config.toml
head_dim = 64
init_std_o = 0.0111
init_std_down = 0.00679
Each number is 128 + 32 x the weight over its row's rms, rounded and kept within 0 to 255. Layers, rows and columns count from 0. Numbers have three digits each. The size before them is the row's rms in percent of the matrix's.

# layer 8 MLP up, 512x192, rms 0.119, rows 295-388, columns 96-143
101:144178173092082134093123064139156077089094162125095148121123101080148119103115101140130198127135105058155143052162211146175169138107156105116114
105:131147183076119143114091056084114124171115138193128140156145123087093139085161093113127058128154083180109144145124127171123146112098103169151121
094:129089121075148149115121127180098173116137058147100131162126106140143081154167092123136129127103097180125143145160143136125100140186146139105099
102:147150103144146064177107113099111110141127106151121137151152143141129142131119147185133103133132122128113128106173150155107090147135161154070171
118:130172124172130154071110092138147140035170162105135138153185089157138118113127172142072123140104113118173148077154120167113096150165114191135154
102:117142079191082146116092122078130120154161130087125116143045095169180188105145155107075142187155096158098116135175126108143119113135091078138118
096:097097112129130090139168134104069168126110082066124157141137104142164163175155066118104135131099135087162085168150075115143123064132111147148158
096:126089104157124110201088159130128139132162184159111172207137137170144090146113092113096101180114143113128097138146106116150156136167130058104174
097:116079155158115130131048093129140110154158157107111163115132155090146163130116155077115076083171107166131105184098077153123158151173131187108154
090:133151170121148168095153154130180091129126107175137158185073086154189127043089097136136123133069104118122115088076120148121086068135117117140172
098:169112088177114156118094127101118167129113142147140227076124108079073138116113147149105114133149155124067094151134140128144103157070100102152134
094:076074120204133182169082127055072104137104190133141139121140125139124128094134101137106155133129131131112116125095117069180098148132071133124101
093:088138172115088141137131094073156158151113178184109127102110083114118169100131096126146139124088184089141134128120168145180121103149115119123177
095:136114113129141125116153117129144144188098096151071161154037123093140145115164140110132159097111137122061107068130137126128140124141131071095112
110:096138098123143122174100104153146135042129098135124172191155197129122152151165079132055106141106077114111118068132117138082171169129129121149119
100:161130113139147130157143108196093084054160160109059143139147109100131088150184078154172132117043213113113144144136079118136121111098131113131102
100:111130111172137138191062096124121116181091175159123169147124107079143097172074114103133105172150090168114158108174075113140131152105112222148126
102:143075196164115114136140148098103125117151115118119126160083136105118105163106190083107138170111109142197146122126081100201146130134134097145102
103:130078094128135089164167087170193190132148113121143126174158077103135102133085043114124171099150105128219088093146146163087160112158167101141100
092:174097145082169122143107050139154159180243165130114147094119109145113141098044151101188121138135137131107118158123084195102164119101131165115132
110:114163082140095131143140134098112060168102088111113088178195123087128106152109095119131098145135064077181109109136181113142150061164071096075155
114:118128086126115128170151141154140106064141148122113084115122151147134108142046059130139122107117119064094163092177110143145111147095088090126143
095:117127178079181097082113126190142083104182134131136172125143121096145127121141081165092106160131135097072112116123134160148097101117086077133128
110:063123127087153068119149178142145120138119104120103164117077107084118093126107174149192157152173114149162090104158137116106177111104114099141116
104:171126060044105160137114094142120114169096176124129137198131175143129113138113098124100130069207135082135125135098117164112068089131114128116120
096:136110113093119089155099075140134124140146065152105110209120062206068138128127137119182104114140184161105115096131121199174106094118164084176112
099:096127114126144126199181122133122058144088114118146131078124113133150122135144140136152219126162129141152127106132178106169115064133128134164115
098:101103170093164088125148139152101152128178101147169153177081151134110144123139175132088084138136105110104142089127094076199110095108148126136120
103:060171106110210151101162099105064101074151136145133206124138124116109090070144092162112166105140127118138068086111116176093122111112076153098093
097:122112105131079126134133104103051095106125101152156087124117136171054109118138100144212165106134171099111135151125134150165125148129057133107172
093:126106132154042087152046142155136123099152106093125110175063131160169085058115118129123142125148149099131142118106151060149178099158161069077109
097:122142119107149133129170125082115150170128173095141116077137089131088165105104129135144115062110119124143103139118132161129135105054139138110131
107:163147145151110121137138141125186135101089138136135139147200172152140163118129087178123152151064171082108140109127088145049115108114143113107093
098:181124140103102163159111134098178112126144110137186155183131123108160113079145189103133156109143116175099168102119126145149140118132192143075134
109:130121100153113140141104145168152118148086104078168136119108179083179102148157118091116108163133141201116138140142132125156195146083122175144128
110:174047111161113103147113149148126096142091118139179088130159109069092156106109131109106100115080125150169083108177133086124086163076114135129104
102:097123122161186105145118118157154103178147139111111153090175133129121125089052124117106168141127087159137126180159112131110071120174151035203091
095:170120128135056108144159132120157138071118159102129093020119136064177170115175197146098101176139129121104139164096114136173181150117095104115080
095:138141114145080111114075166130108135147036102160149097164095117168144090110120179132090129138151136076204184122180158126107132129155087202100115
098:139115149147098137088059118160130098094136177134121123138165100182134126097091101100142143151147110127137150146098112173112127108062105091137129
105:143214145154126185149080125082155142076103068132053148094187134119113071148093087148064101130162100125100126086144111086141110160111117146101163
098:171113137121121146135099155138147165176151135134159094124124189154203115104140051120116123075106156115188127148141128086111134124157148127138099
098:166092154192098165142143143118134112112056173104132151118133129117115079161136098159133151138090147093156099124063121118110113137174161080153093
105:099177175098140108161102132133099184109130153204134141158138113170172166117058122092147109119128119138093132133178087114143097135134151144146144
098:120129167002136091132172122128109151109113139145118143102162113099118106127118124102183107133074115143173126072113120096111130124136128086146141
100:112041120166170064128134206153113099093143109116103143124131177115157139119083110145107174109126101178104129075159099163078147101120116135108171
099:114147140163060111161187099115091182200145131109149157069164133146115154126073165147166147122157063084066110060074110083131165147108144130127174
097:176119167132141108151114132100139181142124122196119129094119129157114123158164108180112191128046078170102140100118091127107138095128133168145134
100:140147144128095099128115162102128149102151194125167122118146197116181122131164076129109173156129047122154112144107059093132094112124203153131152
096:133133137153115097138096093152081087142130172127044125091120192117102097159119095170154085099114210119107106136111158172159160143099085120106062
099:154149193141137127058132108088132148119151150116139169160177186136139081101167079114119186119137136092115159124200137084170118145134203109125097
103:118204086135148096135121111141128074161080141151093098112142155181124184139064148132108110099106191088147079108190156097167164161113159125164115
099:131096099164094099128103134181098138109155161133160148091126160153169169094134143109156111166083159116176088151152135152150086110148121094103133
092:125091131195088133061131166112152181090138218118126115183110082110134110135117096133121054143103136097150121146096108136178166109110142157164096
099:150166167108157124157102076111099110130087138133099109124145137072116000100152162136131103079141152098097133138088142163080128098090056112143126
099:066099104182122148131153174125163087104098158178118115085188124137111126094135113129200182202091112115164081165108154148136155089111169171105162
100:135147154134123071110093071160113133141164139114142086100139167134186108104168102066173133147143092189078167150108132131074115082085132110168107
098:106155138179087176133158123079144171171106096147160120134136139142128149111072084108136136146203108111111154152082136102133135084156157110113130
110:101115111165148112087061166150070103137110123132139093100151126106107206127183116146159130158146125157135157081180159136135159074180109142215123
100:134125105114194164102123138138105096142183147161115163137057185171169103118155079134092117147101188108140166130134138066119105151128101091163205
098:105127132153139104148075070157183179072089093146126162077117132100064127061139144183129177117169106084178147108151116133205122168060109176114111
103:144131090141138132125182110179133106114086117163102169192114136083074092145140159104139141139118159156127118134162127104155099095151064173126088
096:116181160115160202127116088152126139080096101174066129115086082113107123181125154119159187148116191139123154174141113172135114101111101134111124
095:125148151134104173123165134167130148175100135066127146171182121128130171126161123158195088141116142088086094114145121132149109181198173104112092
092:176085122161176141174071127102100101172123180134087115105086139147138132105167108121091172129131093156030082140126104160126100150082118095100132
100:110155083140107155180151146121139123164091125100109180162102165138108144163090173107108071119118146099146143154167136111096094210105144108126100
098:189120142091086156135146130142154129158142125047112108080163177173165098106183088145100074095160126172113155121091107133152158098177085094154158
103:159086121124116117129193126066121132109121129136172130126110132141136131159229144072151083204122107154127152193148164134135157087104182109074068
097:092107143176111140137132122162156155089168126182091124149120184103180129140155109122138111150120193163121163115089106116082126084090149119171085
101:150139172181135164076125152095119132152120135094167091150089125154121091059095182116099108156137107118155165140119153150077129095139170139169135
105:096107125078140157114148082177181121181061096104146091109142100168131150112123076101128177156142149115092101168137143129157077106134114167129147
097:139118141148158156161129120136080184105198091119158140164078145125104157179140153093140133121161103100137137140146091103102115105088138140109130
095:152186171063096140165097155189045133121135128076047118096206148138140145148189185104126168155095094120150120169152145139110139129126138148162118
094:099084148071149118103222171118161132125131080168162103183088107135107115053205126133109122103115157159124132128119142148084148174104186154109121
108:139161092162108154186135154162100098060127095125128155138112097113148079142175154151148135108157156124157085135096082064096117111187168124123116
096:052100096144083155111110127134080103065147090163183122091138091119181129170138105161131087111118094159083115135116117090126123127134117135129106
098:082187088107067186109115180158137138124150102110186150124139119137138136134183131158127080154080175065065095131110156132163162128147086099132076
096:113138148141111085094137132145103099120132140131149148151102147044105148149121090129168099088070130181095103133175145156118144154175098064127064
110:144109129160120151115237128040113148155095100158152117147166139153120073124188120093116109123110102115142163153095059132098153111088148102126143
110:182170177088143137093160130122151180172085116146152146088167147098057208054153169168128164104100159130105087140093127129128178104130110098151129
104:153159165072159150129128163136132124068118168124150094123089030179055114128071118130138137131149123106118076117090159117146154129073085122172131
105:134115081114137154164157191135140159139114113106114139184128080132127190088148093102159147078082111159138137087113134089119160104154071102101142
097:164149133110098101086113044108180147126161088107155104160105174112175130146120128102182127081180132158097136130110163152113118140104129096164060
091:082131120145133076130173149134045107124164083129137132124213129155185104107184095191176097144218142093084119095099103143076152118105165108158110
095:143120114088174132143154094149171104182122076113185179093076165077088085097148120067122153161155095194158113090134087209166203163145159145071116
095:087083075118150178134209095040161166108205159107172149084128159069137133086167118140155060086153145165125139106116101132092116122067190140112121
106:101106157132130120146067155060121133097111114094122117140091155122108111160092127100130132135120151152147122137213126096181160120104164169177127
094:092113088152103160169078141132094165109183141110140118090206108137052124105158190059107079142159138103101107110079115206122178109154146166128133
111:096179138121112105126125140165159106154132121108156167178085154150117141128148106065084100125103062079129160110083107117142145146151116076094107
104:132123167118130158137120102088095150180082169135155137100104109143123149123109087074143157111110192098105170141123128103064156134134120099103149
095:125125161195082131125161097128100105148114133142108158128168120173176113111176122165097093139195097137080120094156157134092117102156146062134111
095:183141099164093125132180198166101087185154145158140088140105112164156111119181082187124089114166105112120157090161118090135103094113126100187090
107:114130099139146113185147131129154091139165088150113182074154114109153158168153122086106102105153172101182099113137106086157173088135120143178136
102:142159117122138169132082148128096145086092087079106108091123132117111148160038081145162112129109178162126111142092123083136110143156111153049097
# layer 8 MLP down (transposed), 512x192, rms 0.113, rows 295-388, columns 96-143
104:086177196145202073109058059113148151119152099103163111127101073134166136111142177178110111099166199114112124142133141142122174138115139143148117
094:162112111145068068156162095173126167126132151157155110136139114131125176172163094131162119113129145108148147100100100107177136097091118079117148
095:113089087087126148146177128118117129106126127111157101111172159122174060085105080127126096117158122154060100179129195125149149116080151185100115
094:116151165123111170055151132100146118050158129155175100082128058130105088103101090089057107126104052077119140119109151119135162145125152109131102
102:110118092101139142132105181179147157131062091124103116141129110173103132092065198123071094131138098072218154151120131082136113131145100146113122
099:110101101110171093095178121186123106112133072161116104155107161073126148145154124130120207111122114140162129192157058142051104113081095154159123
096:152192153086163121123139094129190152099124153129109118125127104083175081148138162157139126092105138101120170082113173155092081149120147151130152
099:134152076121101180133096081125142108127155100128118187096082130150120052108142130106138111161105170125174101133074052087077122127149097121067148
099:135088128092130119108150131134147071152130133175148108169085073089094132156116078108157131128193092075080161133152153137146055086083127124077095
091:139175107085144145149077107100111089165038170118107124119100156083098143155102138109127174147186077124134134100190171160120088155075077139153074
104:114126133095153121167152171150077155152051115129099213158020147087099138085153121081124140138099143104133149133144111170162073136148084115119154
092:117176147078152161123180103171167184129121108176129086097113142107095142183059157088122095165082119104154129131156120172131138135107185143127152
106:132157118097165193088113138147119121139149125121097118100144093129123155160133076090180115133121095140100096209134137107137107096155112140141121
094:079133146185160133118097136108140078048104137154161142112195173143066177143154099152145096165111157145122172113103107112158118123078158163142144
112:102180093081104122146085101126108150135153197131133142187097134120189139146077097137052163127121132167171145107135090178116170129156111091080139
104:063132115136103125114107167109139092143187129164178085104164131134161159118183149100089121051206179119137171138145149070139147128091133166184088
110:107121106181112165104128141165103186166149131099099112138146139117132080144113113161148112159127184122064129167128109140124173039156089129136163
098:107112105133181160192169143108149137148014150109064098106084139134093137169100083102136122153153142133148172144150169136084091141123113128127120
093:159081124116166101128140111079079142134159139125109109119076096085128139160149195132116100147133108077059074121100108198133094183107155114078132
099:151058146128070102073111128129187108111099150131106102083096150091148136135108119117121160133157055152065131130163164048142131129117182096087118
107:170174110120149109149114069144157165174071185116108081130188108104158116151112140073132122144102171138187130103205092136080176126122119158133136
116:136118117133146141175174153049119148158146186107121077187160186148126136147190146107147123102102077108123188114109095158140139154113096189109098
094:084090110069093137125132143078128194156204111136172105086160085133132202093119203178104119097160100143154145188050068096159157135116171133147133
108:172170185124113179082097106178251128143144115143147174117152166124133123200078113177130143123141091170127134160131131139135120139123141133114143
107:129155134123147099150160155126116078075177100084093102130129092129156133163159159122130079107117160098115188108092163114111171158116155112153091
093:129136129099116186130117141135128126144152148140128090126072177145178141109149108134123174164105066159112132205160154089155119121165097137118222
094:109158156146083084161124117123163152166159128138169118154180110063161117096093117135116140131091190096093109093107134171162148109142143161134157
098:121089129111138132063108204126173112101218105129104088148061164112143105151143151153148108123138092130132117114182139135202115155105156108104100
106:109065131119136198094066150204112151146154152163120074167130157197102100138221162150080076134171135163137172141083170109062100166120110154142148
096:082130107085123097144173134128172161099151122130084153139183099040122190172147195141136097102130159111110099178102072085147137146123189105103116
091:164158113089157115122225161123148123203137145100119112087162152112159175164145146091097102118095145170061144098130167142102128170089105161110091
100:143095151117051110098121139107082077118183118156175115211072133135179135136141157143163173119133062104195095145155092106155141100135153141157065
107:145147156063120110109122177073094163133107129176177142136206187133091132111127151170115155133121142119115167143071116148137132193119186110186140
095:131091142095135086161113125138136149118151184157150168063133123100152116140089157171079107155139120074123127084173115140205166168171127072186148
111:180131073180128086090142145145124143122091106138145126122137112168062168184105119078144149135065129160152118140102072191077173179145102102137169
112:146084116129139084168125192100142141141206149146193133122096163091148160123142138114176143159079126081048166145141088107136095137121072164087146
104:209136109170124155162133088088112102167088100161097179143141115079128096116165131059133141183107123157144177058107138160138152120161105146173120
097:113134123125199168158090212182091104155076151099104180135176127173083116102098128183201128146098127146162113123102116140119119151119124155111136
110:143143109133114142147185103094114123091199132085110107110121117095131140110112083144175120089109170142073095139096096060101127096077186084140166
093:175135154077153103166140144128140161125066135173128140102065163087061110141135118178128131067184151122132143115182126132114137079154097144162115
091:130128091150128114097121078162091144146135170156138087099132118094116122205130108103146140127184133078153099111109129080154148097175100118088147
097:039113124169132167103120123096147106135092152123139110095180117073057139095103207125169124193099131158142111104146111101170143135112081206136143
098:105147092123113119131086147196092107072152136170105131174159087141091133131102116150145142045185136116080186132143152122153148163116142129109168
101:121128089137107120116081148170190136186161115111145162131139200090117161171122101180137113167178140205096139099136098134136121105154152113172139
104:120146169181170123131181087151141143131179099121168111145172155166091087161138125129126167177126151107121192128111168137103115115124067115165125
096:107144119112176164183134064124135183158083151148169122153147106128113118172127146137162060184138127081125079121101155119132143117130126121178085
108:107094146083080134143092111117155108131181130102124158124165118105064108089190085159166068118127145141122153100156142075078149072128193186107154
096:111149093160126139192152077093147128151041151064153101082120112133107107154135098083145115166175124160141108087125085145055047124169120155141133
095:090122124161156189124160107161158189143198138112100160113107058142077122142095122149114178121165117094091140143138082160198092142150147153104131
094:161179133115116102165112094140142140153149107119140177200174115107131137183106143146152138103124087123090108100126149075107104126139161125067109
098:124133052155097136157138157157121146156143134168197112085132039146138159130091157134128149119147106107140078128064144158112129141190079119104096
105:137041118093121091113125147186092107118109174156122057131097195164147133101138148112088106114099128167137107225139123154126169081125132158180149
102:111166112126130139141107131127131150198126120122143102093175184152063139119149146139126132150129150112096164126118117155100157134061128115119074
086:130146207149098156133116128176097116150238118096180122131128180150095121134114154124126161129145094084109068140110101120096138163132106114132147
088:143079072157172226134113173158168124120194171098139122146136146178048159125120119121128113177154117148177134146148128140161123144169112179134144
095:117192159093104135113150135092126116082161114083125164112128156109112143163097125144099112146136100099155152121150152163174080091082106101138075
092:094142188154129147157130153110118156179110174121134103146038085143125110171109158142104169149136123026185080112156178096084106156130079153073107
091:156101093101168153123134113119096083112161100168172116146122121118116098127111179142111143139062164144155120128141086105133111086104149067125165
110:170128100169100145140179142152133123160120118176132129182136144135112177138140180157163181143127100109177175173133085171127158147126125159131108
095:143074141169124133157134071091184151138111155115104132058168121125090112093072169087119145155130170184158139159117128192114111188166072129087116
104:169158158151120052128132124079100105118087133177125140109107162144125135101155201107131114151104117087111113126149193142130161152178100149137095
105:089101069156097151160139152129150149100051108103135142090088148155165137166127142164182079112165182118176143170129132173203118092097063199129168
097:110179092122139101119119122147133161184109118110140128113152162157128161134103122079112085080151125083099126106124109121118126091157117131153088
084:151135136126115141123121104066102117129250093192166132122107139122138090103143121158072165121151132162140133210143114114165121154103161122135166
096:145137151153108114123157156127130138123178110145104111131197155152176128117092119147127142162059103152169178093110103095133125083163143140102108
097:119134174151125104140158080082115152079019090130103160079151098082119127083118105096165100168088152179156092164092121157062149097142117135119185
099:093095142129182146038108119138157121089140129187150071184134171122103087116105144092134121133158163124138082097144059175114171092120142150138088
100:102180149156151125119132108160122143153100111135125180148127078154152185054056076167096148127165116129158142096121114131087090120172070122147136
091:113149099086093127161138167150122107051056120098142106123139137193078107083138173123084172104072115112169121103140125107120098135173118094125094
102:106115073128165200143159125112132165114120075127139130151153117149101139067127133141182118118196123135121140133116102109142082129065073065134103
108:156123116149099131146175117063115132053081145098109176113145205102089117163138172156138115112102060174126164135153130190069193103108132123127141
098:131070113108150120130074099121080079088113137126134113124139047096170140181076097132099112116149140172105039103206205101131134121080107121163127
102:065117101103129137088156122173160108138166111149158160079160160144071170147125169141156143134119108144175138132122122120186123096119178137093093
098:211142113140115130077129073138118136142078205161093141113100115150169112188152090098163114106089112093169099103147182134146138101127104181200102
112:156106111128130108139045127177131100125126103155151083148121119167112145153149119100178061157075134115188106149037108151108138124118139122100121
100:145155149158082124115110124137184180124166142106139124093140195116150116164087172158137103127129088175193135203102126090184171143146133128153142
102:141157133138105113137182165129180191106092111139121147154128084149181089046110175123103140087134097163150088122178155090118102090096112123133111
093:105107160158064115192069176161105088110219104156133145121080068124103115182140147116178189149185170118126184166083128091074161109150105104116113
106:079107110126065098110107144116172111202120193081136118164084146165136113166100169127144135166117162123139118137087099153136113132124112140146125
110:082124135129140141082131118173090121126159128137150115112180098142133118124143123173138124143137153188115103187092088117096135137132093079087079
105:139174162123181123152152106137125132040061110139144164072142115081112124152135125167172116114111146134136142153104180143157155168137054115152074
103:132161146104173158123112132067161090173137200175124189110111115120089142168106125103106132137127159146109136146098154081113151125122197120164169
094:038174146140107148142108189134123105167107092140064065154156121139145089194126119185073158224090195176140149142105147123101167104108095163074159
096:164092098089088170107111120167173125127125227109084154150113162148081120105085108111148097144110124118162130145120086126059105145138139030129179
098:150092179121105092127112125147151153111095160139145105164144080162058174085118083063112077135085110097108127127116190144095033112102109165106172
103:105089164133133102155014111111113201086052128143106193153131074167080090159125135110064112128104103108166166144142138140137126155135194037155120
114:107167144111140166104170087104136149143217094142137088132076108100116190112122072116140105122124094084080160104177127163135151138093170116128168
094:129161124172093048121169115146121135144198082090118095130172130147106150130108118125105131082118113145158104116084061112112135111133106161094115
103:113131135087119133163131210122154089133123147153170150161110141078114124171165173096177113143100119089105125091193188113098159140167124090140126
104:192150155099108168078129127116132096112147100080093072067204125137076177097131110140192133146137137125142110109108132176129130154143140125173126
089:126106105136126101093140127107102145162035115141128077126063153095090151112163165143186137110065133139238038142072119125083137178106089171124158
088:095140134112198120116126101124179145149103135110092151127119151095144121170094155131129146121115160105135117158115208092093154218135115109127160
102:143153108120119114171095149107103047154143118114156099114072166115136149063118158157102129074141117107104098111095152082128056133118063106071165
100:065088160138134088140125106157170144119174090125111104145190103160097080129158141163131145165077109164110097151185095060157118089104099135143141
# layer 8 MLP gate, 512x192, rms 0.12, rows 296-389, columns 96-143
107:130166146128148158096138117139130088128161149114118152117147118153109136094081058112200062160115148114148152178121085123089111136154202133164121
095:196097073139094150093146186136134082133083072105144168158084119090153115098118113162160111152089154137112131163158169129109097190161089157162118
095:085183146120109170128154141125047140105073065130165105170062118172050127135120100111101132141161121053121121140134153156094201150104140117068160
112:167165129099128121164172163166127114153172123133121139106187143161103087112140135156039083139157128099136097112145095121128122108122137139127143
102:120146187062123189110136152077159139112087095138141152124155135138124179080126163144108126109138155123174123130137186121133119113184126101089087
091:141149150130101142143159091125156105093097063162154126140133083080106130149121122088107114143107142090166168122109125099149158177127074079138101
096:162152155117166161113109145140110089154172175139082113194123151140104081130106104126109172125125121071084134149154160086118130196123148126129080
100:135150147159183083067141113129074158112090108069171089119148167140140172115135107135075117124125127147105188104124134057145154119119085104142128
098:122163144052174114104101083138142097146075094104119167156111108112100126143149028060057159167154098119143103111157117137146144184095113140164110
097:108117119133091096105162122170137149126129204161132143112155090163141092167159137172067066164130140176124163132121112143110146127116130095138070
087:099062088115078153154214114133133105150141170186160101099123102147125152107147151106127087100141112153112147148136188139113172157151181105149123
095:113081090121116076150144130133102103058169090136164118173165160099116093125151152180094142144107148098167096098134138135125111091082144164145144
098:153098085182180182140154138131184120137120130138129067123177138113097126099145109113084107164144136164211112130132105128045148161112120085128149
101:146169104080148174166130116159107072075115133100171152137105160090152141171147181173086129152159106127197116203154121162121173079187111081133159
103:166081070124147150129136166149081092105071136182124090138088126130078147108127203151118072075110181113141157089088126127111138133083143088129102
110:135156184119118123182185168121128164079064126111118132163116147183074157036102143088186164136141114152164103078146110158091127134101143098166082
099:055195083139158199097081109153181117122099158122129090128132123118131116124115154086102104165114068117114107100093130073083175098173144151108110
099:124076144131147065134088141147118073102173067118122174098185160142115154149119091122108164124138136144117138068107138103165094133196155162121103
091:143110094099110133147106137127154077135061127122129115110149146130098172154095150105178165114115152160089157119129157137116112208063135130132107
104:083129174152152167082125128108121112083075090142113158123139090137149098111141122074092086147212121074116160108170114129175091116187145067168111
107:062141186095106145129162123094136142105104157136147144130134128104143105109105149086145195134091155087078151156144087118094142115108200168110158
097:131158135128188129162161056130142120106200151131120149165124169148098135162149143143150117102079141084104146132166152183139083153070143171090126
101:232170104132171102153096084181158111150167164081097132139149101091104149147118142104110190106189154122143103165151118172113137096046195150123161
095:038128134160120138163112109086162115173112085139133152160106046073140104112094086122114120121164126116158114129146100102096121088171229110159154
102:110138153202146065134187098125064090070111097130133161108170097127120122193136145117156078124133099143126152162073140137169114159104138156135098
100:144106148130134112064145139101095140116200122140139117190110159182085157121126158141064106088136132073138178060093131079113192123140106147196098
099:090159148076109136121194124140087137164118168131150162105101110087145088088145103129080154160130173097119120084111131067124094115109102118172163
097:093132096160112169092145131110085161145149189199144146137148139178065127171115095150112152111095120126173120112107149151059107075120102122109169
099:126111112152114176101082103168152118154106102152158117114099107142205067136095164080149142093169123142157092141156128121119160178086133203123145
089:148116169137140149164137126170132136112135131099120104163155084135136144121102107135146135077148130121142176139204075134158177107114179167169184
104:149172181093175197151165106128163156134160123175153104109124044126108113131149068150132137114167202098089120139035152103151155151124124110124174
103:151134187099133188084142195109151126135069102145176105168129136134132114136174114136146119148108156097081141157103108096127161119182091082139129
098:120145127112117093102129117136064084086177149135076116173167118128188110129163135129122147198123138123130107101148158121088075122144129180087150
105:133121111133165107162158106075156143144132102094121064150111133072155126116143163164081166161138148153186123145124174116205127130199191053160101
097:163135098165115162164116100107138123176075136126153130173114113098098110125191144102113121127197147153157109100121111097090142039181137077077149
096:130094112214132084099144153126167097171125179126138177111159116142134089124155116175170150114131155099133179091095138124134102138179151132176110
097:089137086119138129105087155092136167133028104080151102092133038133101154107141087074074107093159101133119117167092125156074130157101156143189115
104:127129131043112101121057172171104149183082175161121133133148151169150133115147183099142110184154108129177097130137167166132127124183158127092125
089:143180114064151137100157147102135081125143135113127155022080119133062151106104181129099168165160209116147136180084160122141158138092152097097130
104:131183107165159145125154107126162183151115135147136093167125112088132110169154151173097090144080124107147087165088101113137131134137067203135147
094:155122127122118113142150117135106181157097055118100114166088101145142186131144099108161151147163166073122118166119134176138040155163102092108129
097:092143154118097143120110090124163099151107103103140184115093106116166119104130067123075096169120097116099100124160112110076189131072144149175148
102:175136095038127123103134145135166190169120107171145130116160139121182131144153119140141085182124107173139119085075128179126146151125153146137145
102:117108122192140175135135111200090098115122197120091132176160115104123155087153141055134153124068165107123120130081182100080056205105136163132165
100:160140104146118172127091133158085118126100114231101094082133118085129150147091079156132117086167129089114109095084125137163157140131103194150109
099:072165067161118153143116151117185125167080125135131177145149073148148117148101177078058105130119117118159151125102099150070120156140142077137031
098:170142102144111156113126132088134127203183179072149140086132129189104103115154116154113139123145143122101154109166093127140096124141153177193094
095:147167093160170158103154120153116150181149083120111120159129084105095143160090072141109081185162095088146075128093096101148094167151168180122195
094:136143172201088125182114103150158131117160152123113113175116070110164158140115127176165120112127178159115090101117131134139154171117170091099144
099:144162118074151112110106136129141111115194138151123171057133129136088145074171099080113134101120156093123135138169096107126155179119141127135112
099:036146169145147147123109154124105128098140124194165168123171082097094125144201113103198134180110090164128135053112095133097128151114163147071107
098:190119152135154193115166066114139160101111162156131121134108149159142153185069166173105110134074126071165160128140144114093122155122111134128100
095:155144145082146123155162153106153058188136067120124201091145045124105154156109155120163189128102133130139141120190102129102118127104178150116123
094:118119113081122183119112094107119132182145157158112132117190121154142168107118142066106101113137105103132127094139119121182212109142139171165139
099:085115104169107106123100110118112167149176152090125106085099090138118186120111108127148179129189162129125122125124152116092113162161138168106172
101:133190140104109078172134140183096132203104160117141169116059099095157119185124177122112109083159062050124140107139219081194132165077108166135078
094:107125113104084108118111123086206119106071087106171185121084123112171119183112128214133142096108074226067119116148132171090144150132117141116090
106:177115141135150143154126053161126203101110146153112138098085102078151142112147154131135072143090146137137133125056124126125154102171148110155159
098:113154107137183163120125175134124090062157177124138105111104117156130124060156118139181152147107169095123121141112087114153108141106116154144161
104:164148153175214129092124152123110150134095112127151103126110151130129154098097175153145142088110133126142109133124116141146188117153132155126117
099:177109150178184115127086137114121141081106110093107141142149147154111106156163143146116153164150116131129153108134097049138130119151132115152070
096:163188158053131068075157071164129151143103153081148159119122125134106135141156113144132160169119130147122129167136158081100089137069136075089110
097:144099148147143118160106106157145180139105152082121096126159137128136119130144131151162191036069122101174154059150097156121111159157101206146122
093:070106111131142083135129087102184166099165142121110095136124123095140133060123142108091103091210136077090081187170132146121122140123156102153168
095:122106090123073120171151160153151119118077142115107135143079093151099116124105067150092147124112160082132127089161155090101131084182134134093187
101:115112183114153131100078097151175125124147125146128147197176127140079156172171123076125120109137110131122082099099136165126138127080118162143117
107:137152080102124113057179145106114141129075122129162107085108140130104088155125109095125071146117118122100097147166098112107141199130163111098129
091:151143109113155120141078080105077169141145131107111091158081121125095174144092135133121103136158085157103135095115196183151134128143170146073112
105:147100092163098161133187106130140192120135149073111093157155131184111103103093177155173147082130152134107166126145102072101123119122102143115126
105:131117163111119089119049136206168108176181118172130082157139077135145163122118091096107104133106168103114120124114109097157081138145179118141164
097:133075127138110101139139120100111128125067110134133129113088090033118157218151039145112109188150158157118122154145181137142156141091125160090153
097:131185071051138150114118142144129102115140090145137122141133134126115112195137127155171116128112096153154242106131183100186153138137131142072115
094:118114174081147181170140165072110130153113149120143147103124176092058170109117155110118166129095151142133215136125138122127098115169132133138075
097:124080157124115119195153117180117122138116092086183130148168132095170120130090156120113208140196174169107059127105110130148085110114179127095121
099:109077158136084088088179131098107162116126165133115107127044123136145137163188150159151129079141098159160100124073117076138128167131184158139117
103:166142091138066109117188123153153106106158113094151132186056131118151099137144130140087116164186142176116091184130147120067184126089147140116148
103:126137139097156120121144100118167146107118047108123155105121185148056135128086169119072117096074126140131181065198174133157058161139075155116111
102:110081052191117098129168158106100091163092091117116150148115108070099115154127143087119097088125099132099134163132139121123129114134096179134080
105:109124168088153117088115170111205139118140131085168111102072140105102138149137104148099090076176135120080167092154113097121082128167176070138109
104:164096127103204136131147129145150177121090158141100097144092113114114154174121127169078132127098126086130118120098130076131174188193112134164171
107:154173075092043129164127115107190180153149114052153156107109127147132123123125164110160075099111129120120173113152107171155153086107182128117155
098:152062156064103096140101113157177055151095173097161128162124153162075085147155129112153121132111121090206129115191109182140107121113123125117180
097:107163145078111125091126140111136151079139178083091126146036172172063148084128133068128100078176140084133101139141118173133135151161057089110115
105:137157115092180114185140146092100153169178095114152151147149181142181176163126106134120100103197138118171141127120110157142141157118151108151110
101:120107116146086123091156189157129162148154100114105138160134123128173129151116113147131060200096143119127124144100111118114119063125194184173126
111:132135142143147162073170204172113092123108194151125078065110061162137150140140167166113143099116115130143105152128037116115104158123115084071129
098:138130188101148155142107109103163151077127120118120133164119179124143145166100130153167153090149197143125109122139121110164209115113061133155166
108:144198115117127139100188167152161153172128091146144147106120107079129179056175147121134126162143116090119176113107117103095190065177155101176090
098:071125090161104150081147173102103131159094149097091111126127119166127182155081111103129134188116124129113121108165178163099116102104124092124135
108:146087144105148080098145095098095093164145164185171133127085148123133150149162134124105105088132136079177140117148139102156105145129129100167148
081:103074221145149129099161106137122156154140117112132134093081157125148181136097159118119086100127125135064115174129134120182134144147140151138116
096:109135118150113072103124117102094143097136099138134075159169112149134137131089154212073115152133110102120121073093133093109109125109121136151087
100:129161077132123122122125123131098145134106138163128136150104087116135104111109171150117200083109169108097137114138126173126156175124179158164133
097:113154127176063108162115178172088135082117073071118110158144126193139153113115097159165163160147073118143093165146103161117129197102179147137077